Part of a small language model's weights.
Size: 8 layers, 3 heads of 32, vocabulary 2048, 1.71M parameters.
Architecture: LayerNorm before each block, embeddings untied during training, local attention windows, gated attention, value embeddings, hashed n-gram embeddings.
Training: a variant of Adam for these matrices, 6370 steps.
Each number is 500 + 40 x the weight over the matrix's rms, rounded and kept within 0 to 999. Layers, rows and columns count from 0. Numbers have three digits each.

# layer 3 MLP up, 256x96, rms 0.213, rows 165-237, columns 0-95
529517516506453519453495493526525471544526338471487547535480481490540570468520416485486486548477475530541488551502493477491438505523492492418602511447417502468448507526472418521492513552516452571484557527472541522414548410439530545493585558510545448434531522437520510540494566454529441588
561504433475457540557486525535507539521441465487450418463493466508559477531532450514472458453460507479503508566507483522475421541489499465387503542526483491489445500499514448535449451470502525555553576463464464510524633556495550510507443448508549438482523608542507543572548508530550567438
507456570527429526483578474577552496564533479509536503548586453537495492462449454490495519465541502566521401450586471468491457479492561472409505514521524499458439512447514462500472517492423490475526503461484539465457558537525495528476458570566504469477509521509508452449466512559402527531
522486516500507444450554540530543512557456472544504498506473612523495495481462469470437504510531503579550565514459464458574548499535460425484496474437502539552412528440477536506412474529482498491474508518492507569503575486508544475468484441513552505571552482467477463387495505484488517455
431414602424498432500519435548516409487556487518489493452506478424418497506551455576491477483513548469554511562515450520489476519565518488515507439558498499502601479474494519546564508573524499478493444460525489479514392385453561423520507528553440503540578485445531439513531480545547484501
546496507488559600582560455558483504439497497471498537532509455445496476513551497456470490448475459511445490511528507527471537454515477517525513572500437527486491486488525424477463553422526460523547455443509547513522510428533531467514471552533503467528518496530485543497514460469538480474
518476461474535542483562501502529498494475534458583462457474489446495548496466428481502504519490549499463565526456488499509499477471499482448496508498503515467488485502531490497483536480500537417514496485458607527500525472488531543542492572508538441445454489507523518446529494503518479493
520509522506460531571504485462501483457494470567495511503488542527436542492460530450463416536555437486520533482575479511623507506483449460531543534472446485465431556537482447476516520494516437473492487543516531507416475549530498440510536481585515460457529483453477525501567483466527488494
524436554488493588472488430483492550486519464471504518448503522512518562539530485481484509375526542453461520454493414491512487491523435483429582545532516458531547554501497459564492512463541505540505528512484462483442501491471499501457527469583468457504545521549454502482506511506509561533
566468552518484538475547471506540458484537480442501556441591516480478502507543528470504510502527450530543432540483448499522486574481479457478462426491494518552538486467428464531448553445454544500471430493482536431500570425460513490461498503514525527400488518495526502502570586504478445529
535520466498484509510542490499493519460526494454495455508555462474473476520444453514452594529533535485520465501582475488503491530470495471470509417478465492463385520555507526502505491545445503511544438497375486505533568441525569480515445462499531488566491557539530511482508501564461439581
456468532446587551547534501510518466455456507530432585461491510463464485448543514520478490472435443587541516454446538567481535463534452527437499527458449489483462591495502442548529469515577544421557467497539520487501528435432513493456528516548536525460493520446576492531529519439475490516
517463513500491516470446480501514498433497460486505523503444510515495555477548516484478511496527508542556487560528481474518562497467524537460522475506497469493508533526517505483435462482415523495460535473482570554510504485465438513484518526499534449508484532533419454538497523521492456451
604417481498502526522525444553484519530448483548496443444410540423555538499469510534493554428527511483540481548469466514564486553468587533413486557430528500514485521535512471504496560525451526553479455512471453531495541540490523470445488499516554445448448494529477492410491505553511529500
537492514528545548498526480512476447528536475496546504509484500509553535444585500498411551504502516526536472489491497457447498533409545412444489488421594491500466516462490499600471454556482466475511529500531538538467536504509502513476505508515464461559460554561449497501465475488463503471
480443504467502436498530539530490501530407482482437518537559469472470535440522446546506500512535578539573525468438439463496595556446422479444499517462498522466509515551490463522544538419557530493541510461486544527491436513469450479546510507584521526498456472452440524481529482551539515489
529509393429479559516493461480523472498463497482554487541503424470455540501580518530469485386455358480503459470508511515439540518561470558458524540468548509531541548493482440510486523557532487520556456469530569514519482464468480474456499473536462562558555506484422478505495515476542527516
478498423474515487513494513533543529488515478526561523498462524507513475485468482514404583526466491550510467482521501471513443505500510499479491537442536479489499479504565482566466440504415532544559559528512541581500577466438526515434505467496568436505472527507420535513467422433566499493
556457423499487514501470516502445530487512443512423534492503452435470530482517519520485459510454476472443488554548483519536388465516428513526507484459497456507569512523503596526448503518436455586547508523528572563450534504440570527510590545525546537534473592460477543471517469504509429551
454491443512538456501535546527472496506445531470536496453442553516572521481490508476427472489451501498464523440455496498496492446478484516516505509489511510466517552506583467597563442450527465462512581552481507541532485466530465557482572532520509475560451522461506473488518431421512511527
533527475513497458442480518473575440440481491452524538499459579541452541579564466449477469531475465496508447411502472377557542557479475416449440548551531454520430539476497505475524443489510600440445480492441544588515521576452496427459479477532511593442522601505520563488568534492481472536
455437511448505613430486471555485429521507438451539490525450504537515563497550555473403509508480532550494426485521506448550608546508479480496517530453424490520531455520491447421479514467488544483488509541497539505481464488456485494495521560521487455538484530528540413504499561398485522481
530517508489480496532508493476518514559484513496466523469464473427510528459476529503441506494468503514488504571477519550502515512506504544488538519490529533449496567505541499537454479483510521489525515451491539535470496455493532479491463490516528502543480502535427430469483513477511501464
506526503531490467532559485534521537459492509548434515474568501518414519528449488526487489519508492540488458464506530549522475504498444469521511477481508486507522519502382531511502459518540517448515475556424487513464544471496480537528500473487528523483542578427483434497575496505490509503
590503514503548590467462490513536485492560449498528443506517443483498531463481492456452528536483538519485526551496517514525488482451497513445510557485558477485512518489514509537426510501493536516525534504480600531466524494548521511458515500501502452514513591534399513507494488487507383439
544516530497521565489457508593451492567527527492476504513524465507473553507433548476488525511483474558450488563527542450466451480506523505470496529481453549571489542471447484483483527517524472479559484510490563477544502442481501458395534552522493490506464487486440445535474532511516539412
564547427530468539541487476469504548480434494461455469563487458482475506476540511493478532485506492455502447507496458479491524525471476528464567537529485443520494553530471420479481475484566483531437476505506441543523565477485478488416525494502535553522508579579472450456464535486475514486
516505493465463481495457562469508500415574443504494470470531419502471489437493537481492566534542509508504474562594548420467548517510474484488560487458415481446479462452421556484490505566480534524570455536472449507569491405560494466537521541525511501528468508494506498448577433510459477494
499473451519413601499547491512481540505443499527484440509491497514423498470487462476522405512524454492537522487494520461502549435505516445465536499567587491506504463436559431443443527510469472510483482546474516442467543554519470490520509532578529517525540529514467479478544550538508468491
452562478512470542529528532555490515448477461540527573464406513453547553484406524542520483472449482550512525479461509538516484446559531555426488498538537457515495502487395508428427477521473489501498549543464486510555565516497538534473527590490564550445502516450439455437508403454511453559
509477450450504458460525537515562426494475454492529500522481518474514475492531512448445461478500536521501540467457517466464462491525490563513463481489495480585514472433486534628391479527511580443512554436481556542540535463415515467507524520487516421523460476478491526544535483437577580557
471514440460491442453461431506482486434522516502540519557455542509512477492475477436525524544491464493598515494530480392516512542522530564400476499463477529482531415527599473452535486631514535540528419505538529519539502421516559484491553515573418451416505501567504489527599509456548540543
479417495490521532493539470492452479485472423510506529475516581486487565486551503544484515480518511470502498504598514500471494540472422488483497521503601465494542457504541539457458508486531506475475459469479521471409486432492548498481490468578560441498537528528524475509465531518544519497
551502525496521541483467510547530428532473460429509523451520475472380573546429544483456474373446435510585474512470513572428478504474478535478505451509507467476537481562525456466534469428498476499512535517517571533530469545513476615509585512521542473537549530478514432481517488415587537509
544492534476520500589444543496516454471561407539511562565488475445468506469519500444452531451455485490451504554477455534503506462499422416474573513517426432529549475525502522546448487567481510544574490495490538501451510426510577578522531527496499460465502612490480604497571448487512483561
532509561502492557541476525537549455600567437465578539508560482499497547489562522467429450488449398462475542470460456464488457537465497532475538587443590460537462455426489411479438478480536491587450569483406591527436524455478483552452503499511530505532511535412522598500481555492478443583
474443482432557493455513465537479490519439483455598486434503461471478518456528504482444517519422538525472495587457383432512498499470546482481510496511546496470450478471557508517581493649565554598503507519455567461484551526457524507506486520543558478502534455546475456523510485452458543504
487523486474453518565505571542495487516481434473514496487515522461463479503459503442490485460476503496553505430508469523462427512561460485494525508546406441534437559459531497511419425539495517568491480473523521528425565511418535573470525543499517480552496505455534570536507506488543574579
506479464511514574461478464485487516527511550500477493481513528425505524494525484515416537519461531465455535507591425463501490494449493503454522553527516466459442570530514495486505514500490530527506497426452505543575474475527499549528569510534562487547447505523525500450559489465455409474
538490448510536526459430430496472472575544506498514569447457485549481481490513509438425473391493477514477543457544475496489533440491472506537442490500482489499523561525499469495511465527473449543593503481465573489467521503479567476551606530561502445520507564482511569467452481488523548559
488428538521502511509528535496504430489510391482517442499531492518550468490496488522480545517466510510472441542511527528469466503474490510548610530492508521504485506459515523516524451520456503572499499495498479541459531518523472516409482539508501445479456495460523482473550529514448485449
446483456513525505485489556520452481539475461468553391490542448471530490511551474448526475409458456430479497514474476490457523482493453524484519461544453553477521532429478468562591494471503514483473532485453487465518588508484580572498547619549504505608460479498485486542569453578528532555
508491440489476548531439507517521458516437459462533493519469509541467541505461529469467419446457486570516449478535503481466505534494524543470509495532533479512562492511514506512491486482498523571519460510489590524583464483463520458476519548505492502485533497534432499535495545457502464468
513520494445500445535529528503471475484530516491538493540479448450507489486527491535498479487392437489498501561492538581455512486478458547418519496480501467479507467541419503462500499481567519564556525481486496516527431494532556539563543491511479558512512498470449501526571516470528476533
476546488485510479435554465496453404607566482537486498520533461533575574496548450478517509560495447526551507524503454455532532518504488466532496474500579493554530514456462447482451512563478472471492520421533503450505510478483496516436565529564508479481506514457525428436467429550535447514
570507447510475429478532499512455462478538516493545554510477501443419469480520537484434467523446460499443502434461445519479541468544464538512527514474549492478497507443520472539525483565509529487544481521524458500540504427468501447499520494540552583595564484523541469529496482529479540436
504553417472522548465506485544520485476516492482630504473559474477453475435555534486444516381468508503480520574444500505498531453473515532505468439455541530537482575480524395489446490559446458508565466472463509504484528494567544424514600467511556532603492494468534468504520542487477537515
470536530445411519574438532510462392478466455486481436568519502452538569517469473488503422511491572558588512511533523546460500478454516483515521555414549519429397482517509526472517501496462521536547460501475525540494588546527502456492508510518492509485483449524511522516525468514535503501
494512518573534527524508562557460512508521430498481478489549528474494559559550502515498521407511479492545523505475464507459530513459520521496579467482498446489428454475487469452479455507482540490551537519426496484459507451523471578487525509482498513488562459546531523431511526446509503541
497511501510450549464527510536453486507498515557495479487527502463511520480459532503504552432446505567529451522492400440459518549431531463528493513577509481559494495488564463517592517505457501508483522534498565553497476540432492514463531446519503374512453514476487486504499502460574511497
532493503504450555510522511509484524559415506527540436502391456447515486486503464558510559502560448500506454475563541512559545498463503487471490551537497516477479497413484546487513450511476475517519471588525505434556495575546491413492492460567520443537475473516457502457490507551436413496
426460447517573463512566488560494539507521450519513590506563515402556566469454498489448522562542485499534526524527423506450476441469394509410521495478442468463412522479500475545482506553468585464467518498459532467459472523481484506569497559516553524571540473451459489491497478470508488562
522493466458541553486484456539435490555474481493557425452517501485421548486546556467518528456531506495577447468531511478491523463468539529467515529495539527427530485498541506491500485538512480472462510496498501464507514523536495476465505456554501511483491475562412516531507540511487522474
465583459494516584486468462504519437515482469485490495555483493512500537536520471443438560495547440540544505461433494500511526438535511513428483527482471554528510545446556434399591544485497531460454485444369566540523452527497570481525586487517638551487429456506501473445476505460515532528
462475490535467575546495494509505468494511460491508500517592539504506551458525486531466483546474407528440532543518514448459498507441494433555497449454453472442560527462549464503537544549548485458546509530489533502447459449542497451516610528496550473474483586519508546497483524471484535493
498438535505518600480438532489562497514504533459558494467440470471425475521556502529532559531508457533528501527494472444486579501468517458525484549462501506472443485469549474502536429508453605572465567476438509458474434513520504531578473433517506519461504455533535491461589510503494448535
473499477516530546484431463483468534434500486515498450457560512510549568559478542508503504520515484526524513473529478456551507525443453476483497508551438541495389525503549497565584492481495529504477507551478510509486510551525480412491532517502474499511546483516458491513528462407481487506
456514435484438442536497520530510527588515487484527425512549542531443477419548478574544574468500430525484480456473501489596525556497522432449477521526504512509519487494455406448485440482454555506446537458569551435527548535417529420523499513579530452545446466502453526508530545459484451494
558530396435469519493497442530491505457495374521613474520497546463554470433525544523386566469511497505507539490462572514495525533534454528422493449486499473475479532510456544480467523549521475529542488463554417526526559458467498487527550542554459565542446538490435480447506482537533557515
565502509519441493532519529522472511540496456565440508490558451510461569500466512516492398431514485525516503486531489545483553509424448540511491478523498505469485458509537473485483503508505473525521513585464457457497439541536485564440538563528485445534551584465510438439492541402463473508
473450454482519480489575463571551461470418466478552533480552531520544516512546488481395502450513539487532518491469431458525443475476469551431525476500514497528442460474471485550433512492556525464457467483551599522513561536480504540562531517463594536483472503509477438526470431415539548506
434496487444465542521427480457481521528505507531516551484580511483518582538495488528558433455498508490486508440536516554502461506482535527481521444500466519403457554520471436496520487512524615488544447509500465479455562502477510414478494542512509520557495443532519513517538482459553565499
450464472503500508457527480519503514548502477557479471416437434479471519477565563566536538507537507533529490509470531536487608495451522445488480532469505501551497452528501416442518492485485543441491420434404517485556524529490505533520488465558503405531498497544538447518572541507465498526
478501475458525547518474487487491501524505487532517500436476523446491515526473563486507507495497564492550504492418433475432527513538480520490491489443533546536518485524529443453513546481484521453509560581466587445557503492503550503459440514532496465533446492555514449443472534536515470475
568465444530472520478438433518486509439549453429589477516533467473442504471543516495463474506522487505488491466519509501480500508493441524487489493542548480550466436474519476549495497493444493536464553550518589476496526463509521469456488605509582480538526497572474471533526441513491498515
488428462486539489499546495543621490484435503467525590436385516558508523485482467449395538440500496560500512533555468518474531479535479538485520487498483475534525451489539457515460496491499513496549479560523495526489413458386592483558488584526566477523446477490483453494483512546519559449
542516443516516500545495461505488469546471454543556415530507494562491551546514533576421462487515483445528471490439463557460487519482518518523466431505498444481526512401580517490482387490499468495568458514554485570458500558497510423526515593542508417478505519432518460471537582439399501521
502466464535526455493521540541492504490423533473548444431458583485519485514473500482462564423531515478499553467460495462478557449433542553534486502499548483496492533470496517458423537518529534435494516445484549533420532554542522548515497477540488529537524498532442485502480481440433533472
537527472397432496468552496536555491450574471479573509514472481569516483474526448510447437545508517577556518517466497424517480440490523474461526561464532507509502538446481503455479493521443501489543477506456483460535496423476490519525517540541513464493472486517456570582520517509446452478
590560464476482556435552490441520492540499476543474498430527533524425541476572542509485564483520562526530451517548443477455502456518459522510513456477537480507463561420576504424487441577522454554495492452499489511504460419509483439580544519531560563510501467498465517441453572482455500490
449459488481549494447497555526539449520499443555503560444503611404519491591559529535469498447413465503473493513480528511439438478469461571505462428448547502534465518463465477476595527497403581468515536506467497527551547565531554504497487503519507421502515486462511527448539440473555552511
496506477508471540388556503476529470587588493452483536458429474459516514561556526538441539511490545563499558562550489368563447512490474392423467517550442441464549457583480534556513492521429581500521457531497490472477484503472550469449485603540473542438475515437462521478492495503537500493
584432441456421474479538529585528498485506445498540460503525506479572502468586442525423461416462535505532502496492461431432384475498513583522505534541468544539514520399415434507493480526480475520551532517520551532492483465421523564565509580512601517507474578492454560539476429467517546485
# layer 3 MLP down (transposed), 256x96, rms 0.192, rows 165-236, columns 0-95
479494488519449489511512576607579576394416503490546473527514523492472548486489424452461560536472503541456494541521531513441529454490550495518503523463504534522537579523476463468516474488408457489486480513474470521412440469495480531468480475492464534541534571463447530577439591509520485486
435450521473504471490499542491568491496421447542448511529474427552483469535518451428512539570427512471483537599492504487481502530528495441463556431573479549520515460514492534470538617512466457563520508478542492538576544490465496476534534357499429490451469490455509547468456485522500519592
505551498400536511449475558498473428476435501475544534556464456470489431568480526532579524570527453555554479489447502472494446461512518469528496565556551533524481454537471493477458461467516496513470505544525468533444502581489457595541528551469457486548511551506493464533541453499521464441
527535568531472478517524458530494574508522496478474427482533473578500482533421520546422498550541472488453498567503447470528524483479495479620456455550435531545518452468496541550470539499489484416486486482547508480490557465470542476487474455523437571490498453538543485517459490568458463515
472524448459554517502482537476468543474530458476417556540453407576578403515534518530536499529534477413485558605537484513487483513558387495554470384479489456493447484509436556438496464495489563525497458539474516504452500517471566512530456535500549512505537562450406459531576595497504491516
521459478514542491452454504462449478482527536502492496557538487420442511484564527538521543519534467533492507545546453483507503478525591418506472474511541622440556507455514456506466536516470513525544432443517521484490473487571526548509473453517538463444467468493554523528494540517480471474
495567452515455488449453477485464459504498465513534459574484503542475534457500518469555530477431539516497555507565534528544500512525477456527535526526445492501455454499558512451555459443524503510546557495544525510473456541503497497529575492436498510493506460525488546396500495469514477518
506462497544411524541502489505480501490587479487470429468485563431500475514511524536498498476625467495507503446532498527570415473551606456571548505495490494456509503485504433560561554477486477454458551454514538482468467534504441515527486441516476497431464438491535525530473502524537466472
393449452530512550497485422484472557490487457499532453473552531479484454509460530533539546458622578462467513489520504494525479438486521413507520550556472520506535513483454461500517505515530527457453547456579432501495498536515532573546439446485504477488498520511501492538516480563526528490
479438508514491494517502481474581529404527536550451531528508459429515519513502503520500492477525503468478469515474544548529481525536438511550518495478560506517566456497378457451475506559536507578448485553567484499467429510493493530537526533503486472580526431472504451582479553465398481482
431525516497510538528536496549497528534510519471519482582521415524592467444515500504547511516541483572539477508510505451579448436513489578531488464468507467575475465448495475516523501458548464475434475492610469511534490527490427499499513497452474507565531451449447496523475440479453477468
499500521469540526549553485476517601509593543453462494469557499469507503479545469534495493537529494531489470558486457488554502475510509536557503496593507416435559435611488559477546494504500526499485437516470523448445523517449484452462496452446429504510554539500525414494480437482517447420
486518506548515494516505493530526502427453544550546446504500457521525549449497454469488524503481468495452528482494544523530449478552527471501549453496486449512548483535498502545539508476475447497489486564543492523436505535491433532496539447362462500483501508505525474504416518547476522503
554567472504579482420445554532538475462561496482511492562559490549524437539486481493546454537536511500500500526489506508538485485569456583496514429424459484483490478471485469550492499413499495544497514532504485512451466511450460517545491534442576506522563501408450518487548475527467436503
448454526547530488505492528547514528466492540585518537460484417462496505511501465544454557497505538494406486515511504472486495455479515495526490470512474552560502478495467473529495492467486439423522512567554461507478516516553507481529504493369529561508492463560509474469491562431496544471
492517469489521478530500559474509500507493464478425501436483519557510563499528474555501497481592522560484531442472563473515512556482504443529494515508495527562518548535437489543548535373505421489470499508525525525482360476559463533526461460507449512450418469472483490523468506513502520439
521484486519531432474458492492448566469461525445466484490517501503453505493503493467559525531487509551512407505541546472472505526577554469549479492460413500491422508422489500549515484579486557604497470492526500559537552450504528549549555495461500469526542423472521542473504430471536476491
462483473515532500550505559540523499454483504469475529565522463459519511512522525591526452532477513542553485533540475540463399462514504489531496456493464488490497480457420567529475573510506510435447449470517457527472396483589530588538502478465480524507429491444561496481467530526477486549
519464455540533493480503507494451556527553522555450484470500551472540465570537550557547434515539462501500459484495450420508424478493552458523481507471483421501555395472498517504511546507471501471438489504506487555499501527574507502531512481537540507438436508529510515495504524427535400560
541549571476481527487507554476557483433494544467536507500499478522483436500532542454534483526578477468526475591549498463461461581487525501490485533568471502567474527459503511449540538499516456509538427504475483531487436576500513470497515515496419505458426453468458494437489537521442510476
543497490632464530462488529529551495511461479474458451522558544496524600535490432548491431506521485566379491576470536450520472512440541440487479464488512494501624474526444452479472471443558492506459461531446533493475474474540496509497525412485491515538524585473473566569461556495490506467
476479477495571460527480434562547545421528563537455497535412474522581538476528498479544553489487512562482448545428520477508477519579567472444469448495540517437500492543408542492487548475502537531535532493514505544607440493526443486421506471419482494492462527483451458579497557460487491495
494477480589515476459485488490464531500463503546464446511456493459480505479515536532540481503505469481494517551511556483516475497501470475525498519493494493503543484517566441477521504471514495476478508551493503519442483504513455533528605505459443554463494448577515486455447492474506538513
511565446551524461440512471501391478532464481507502503520524507574536507432501475515494426523529478536492497483547496531443514493472527508516485506580489520530499487497499512459473509481515523492532529448521507537494486469538437473484541565492474454529519457560546505519510477513442532512
480531479553545505490434510532464544458463504549533433488497465537509558488500535531501510469524522518419494515525525534496461442481467494503604532455515471457531523508552454546506555487435466484490527538549483552458499497503499530522557468400482489497489533548512470477428521450482539475
572496497518568480488447542467415546507488525448519480493470523472501517484489548538518555518471495552506392489514547498498485543507519551514463514472524494419537496482479480507557529497508424519499516507566508527502463524563462533491572483480438473488491445461555421507475550472474485421
454434429476538505476485495490463544419459510514518431507510470513472439515541461487504534557539526486471506554521475516483454466423569561555526552524523441533533556501505468485525524483459444497463514492535443515517517527510465499476509520521519518503459527594512514499474502543519552453
477469458509586507518494526540480492530485532574592467530563510428422561447469452488457500478549505492502540445525480460545501486466432518573524470452482488517486397542459511467543559434504551433502561488526523454503479519484513455549529515457471588433530486600526498518486501473489505495
466463523457499491501462506485526483509561499534529521498464490484518503496493470564431592497560384580486573551468577516500485595553477530547526532482460502454587453495523548491528552439458511496468445499555458515524511479472516512492476482453506547404444452475471436489529500518526481499
456553505496515483510502438508451476512494469527517481522550454512543520478468520506445510486543547376463489505525466476529567591512474496549457473460507496517497548466448493460398474503583510451514508452456540507502467506566502519545440477430481486517540518532504550551552587505504499512
437444460554549477563527589531580568446542492539507513528543417434466471517517472528525542501533515483447561501459564498478488445560482463455456439476496490486515524510497493494610510518449484492505443455465487519487452515493502519479486431391536491461465504470478542542505517555502517494
474546509493455429497451566544504498468464515555582430520468489436452482539424465503529467450541471530505501542518455486430488538551455484424515542560570540478506485479517541436592507520548500513470458455481502421535528484459524623495513506571467468570512499442499519522509455533477549443
453406470491565473554495478501465522476505464517456496488478547495497506449513504538546531494589454463443499542544512486522438511550552498461506514512574514467493511499525470483525478472477501423400483464566438504479486486549477508479477418484573509537539500498563456522431505557549541518
517479485497530500491524437514493472512424516520423534489518555460580476512463616458537521390513506507504445508526499504436536496504524531556442448538511516541519465442517438467541538568528522495487513465522513546473525551535582510542451456435428448504510446475488481577527579488442565411
519499541469527527476488476453473527538501522523502528444518510501533472497528559576486470470587491491472493494503482394483465488564545461539557571579504458520541382471483519502512523517451480507449484532519496590477539481506480448562479456464520441433484490549507512482482549489439447480
475534511548479523545488414493544575514520451556525471516544532471583526537485435492494527503500446522405523514460555501488510525490562531503440520436447477565531545501543428415514487538491482499436550476481459556436440565535473448459497417448479509509561527541535512581417527437523408521
488530523541522452469491517528495511454533472481544530504557511451545513553446503461575374569534518412476527477501457477504373530541528436458509534503518459523499521498451479466583531555497475508572468520494535398498534532535553434531453515500498540520515493498529465527481441447406550466
435478481562532515521519506506568578454537514522453547473564534481577545537479452553485522464548550499424483529431536437513508453549527449518550443480569495513507460490528531525531549468492515428474464567493482488450475488531472470467471470474440526423405525514466576534562515480491457451
486547482528554499474452533494472479476455494509498449543463468537456507452539490563542473515471481513492474555567520496592437464524463523596514584497519488511508574501545503447449546476527458543512528495485463479512399497515417508491560512550529492497449504509521519536459457481480472456
555485496492516528504536470467454494489473484450487525463485488576480442450552455466483535530494501499482523561586489483619528533492566489547567499569521453555521432486519487454478389506553485470530528539580485455448505518519459484529503494410430399464504474506491547458481498540532546507
483476540507501510580465508511492607510449563549459535509520490512447509502467501513518489513548511539513559465474484512489544468529454412513456479472523502539535506471421511497454489446484497521473483515480490496506494514452502523541493505453458547472532474449515464565485552538514479473
443507423487479459526497482483583499493524527563416478467457474442548511484547572520583589501459445467497523554479474477557485500600481502443483453540455472460584568532461572582582489496452510474543541492504509551530484461452461437419485442481466487410424582490545503464561519446508548481
518550505519550464511482482537458509475500511497540475447491473520523501471478559471509509513395495512506468539493509459494468481524549515501543450496514435517481491477541494540563482473496495520551501528537501545437487555509481542508558519377491486519523437440556468509432511458486461524
503463481449513474429472501499452489511491541484489451518574476550518511592558492507513467525516493517475513518549487469491515472529493484512507517524532542532452498534499455585474523538470512439457501520519457520536528487486520473460417490522484445535502557544497473562490548588470441422
489418472525556477487594524488427510557503485527485503555531495516534603554462495507494457522525547545433507473502503426500568435480446508568494517472565570511508475545508430424435487537549519487426590479553457458466512511485518453475461493393509528477528477563508505453435495502492469531
499498501526428484504501565489445493549543507503500507473561486520486445498525539509511471540446526464437493479516456557493542495533530493547543526490479511451513502509466480417548510440509449518529499507531386448477448461583566467506466487478504534544540455450530523506525518508531513403
449473450466505512487502468491516528445516529544546536434526348442508440479524510493547545445452529511552544476516491456507576509551533563461544534502490518504544501523477453493485510525487484494494447536563416458509507524575620516588544457503451450522478521426478517515494513574461501423
484498504531504463545409501463549517472503517475490498466502473549507436494531555507499450559475482527524448528453549486496507480527572496482504457465449536562385583513567448587574455406470493452529495529523475477489474468437515454496461481450548600500511492510526574493508440451538454546
491580539516486445530548493453446494503493464527456612539507469515530483535501507455562504486507492454456530508488455501504452472451441537536503504495441443482488511469474498431506510509505509526503464471434483532507482511486541523561474491391491490500576512533528515504542562523474538515
449464487480511495510543539524451543494462474482576415441454463469530488467466601562434445505505521547573514552550552518508420462544451494474494511440512519468462480475541560476468499467499501543527523484492469526512564517468513547579555515482497496452534456466464490475515502459504475561
493530524488515529523469517532549478451525530479535455456498500420475508551438460503526489484569474419532519544465426519522495594621481523490420467446544520439583441554501540492484499535559463521492528524481522567435506492478527549584538529465520427462456420493448526479505452492481477514
519506554455520515514416489464501525432576545490559435524526474497457537572473554484503442602517430383526435464457591531537441460538525501462515518584447521535485553508399517462518488487487541548467501467539570464479471517487471508477540526493487516529457468497515554527436530501497479494
450410530507471468524462464527493541510534501537526488519498466484476493552461427533514551488592495473446536544440544499475444508528460501483542445491486526477528471517404563520482462494528504481466423509550482524458563512512511526513467483440537525490485538559458563528529502495511514445
493514472475509490514472538532429549448463482549468452482444497524513515578453494512558456545527506495488425583455455413565465435576456542555542516528417597477497454505494507436496489506500501581536507496468472570550517544452542573480530547551584500493420477392451532479467575532503486424
494450487441557475495449555507488462446508501528531449516384451524429499518506429579522514513473528492439572474518491484536519465530562433592488568507555568487510474460538478431486522496563447480559482479503522473500452499514518493562494540460503489514478490505572465520436569444556561498
481500518536492475533466499477505498492444550518509495586545523504529489467429459527508514441529522493532416419547489477546483412468526528514472442496461481476554480533533538541449523521566484425528459574518520516496460489511500475511577592458510461549553516476454521459491446496439547561
459439483456511543517515546534562523529526493569517475481452526447541517538513511515520510467495484505478494436473549532549462488485580518461512510512490597502565521483448481497481521469476521481450559473513463490546469544409503483439482447475499520499470524481464454495494476498522536414
502543540457514506461465497499500515480459475516468626533522422579454480509499534489454510536538419430424486538543526494480542543485556489478570469583481441554464491498458514500600455492551504509507454442573569436500489514487519544525492519440512572465471375572492469542532389499517504513
475512451482509490455485451480496535495510465532548487436529445487557484451501471492470581504582501514491582522518478445496457465464522536510524529602422511429476476514537576439510533446492414535522508457522439435481537419457574506557564497573491483474508489522524516444520551591482529569
505477435470531382528552492539457452495537509507400521530499463523501494504464530462539494493520500538519498515545427468536456500479481533546480476536511528521525369488462484464479532480509570521488512486524464469514484514543528507421507486502446465548534508446591537492517474547540592547
459500465472584515533495522487547569572524488508458540538559486515541503498468450536499524543452503489592492530481505453508527502538454486487482415524473527523517480534459545576567522464420434445567499490521403476494402460547510455463517496388495504519462483514520577442508411512477476497
463483529494473450491439511440498545523513535514519444479528471512536576538560486488554441499497505421534543490479558512537455516443483467492550532543492576497487551500449471492534530464526539506498436430604523493480502551464433445480492453461505519513537449453560524572442524479500516495
474449485511532524530502556488472537501457510523512478511480458502584488578479415483500549490589535440499451508523521510498461542461470512517540526519488500540530467516467484578397555564504407514546512532538538546440512441538504526542426502472494432458477406554493497477440491473513492570
497482522476450463451503464471546441491558499545539438492472474571512446486451491505513501519537493460464522549464538494536453498528429466505520552497521552506569498487406517494535477512515509574522482487520503493466463431531404517550531548541526483506498567492497533550506511463469470442
459488544495519447550473481521546584521553500496486429496468527498470496499432482521497525481520532600497533503463497516478423511506460427483566535512429516536491539527364580536465504471436501449537522521529473522525525459590500546474456489471503501486507548473560507515515515449493488477
474479471424599523506518547512570523462543543586500438504499485488494496557524491439593506492450489482455546506496586456504500492457497494483507473439508442543481569498480499430565582569505538509457516460423447535560449495546528481501484435469484487456397553439484459534460512464534557578
422472450512531531524474493521450496535542501499565394506530432502513511547504521498482448478594527457535521490440503547518555463505532557564456480502543482453514439445590491470472505442573554490488470549624471547505456547517445471528488454503464450442488483467531500529554539498457497496
484499532487450515477485491522546439474540507531517504501481410505385447477483501494563487523510509537421537532492559480501510464559462529459497521540465474508542538479509535500426468507568515503442496493497495487429497534518427476509532555465466500462589558487468524536528540550535478487
436474454495481473537478523511464482537521555529515443449438525541539572582462493462546486486501488484522643453511484573465457525527459512509530493602478536531435453541519554470528473487456472523494525511499438445540468538470458417502532522467544470509565521459577529410492490499487517542
430463484521520431465555501510462498501529560536486485483564502526456451532521490508464504543491583504473535465457510476503505379505512490543517448497581497465534536483568495455539525561615430528429498547524426498479476494457483482613559472576506522457458482525466530493507549457481482416
497537494526494545522515425561471539513502458534436489495534475456464508532521583469539453490500568536474496473523578501517451543498440501438500510508455511551504519496507470430537444516562472467557537495457474512537487616491443503554461491411460450457568468496547545490501425521489483448
464519542518461416551487504487516529496477502509533520537535551531526548504543493509553448527458426540465390460448499545508527418548525521583493541606512443492491504465478543479506533487479490554452443532458491533528452483569391466516506481481573421403545505512500468573421570457470473486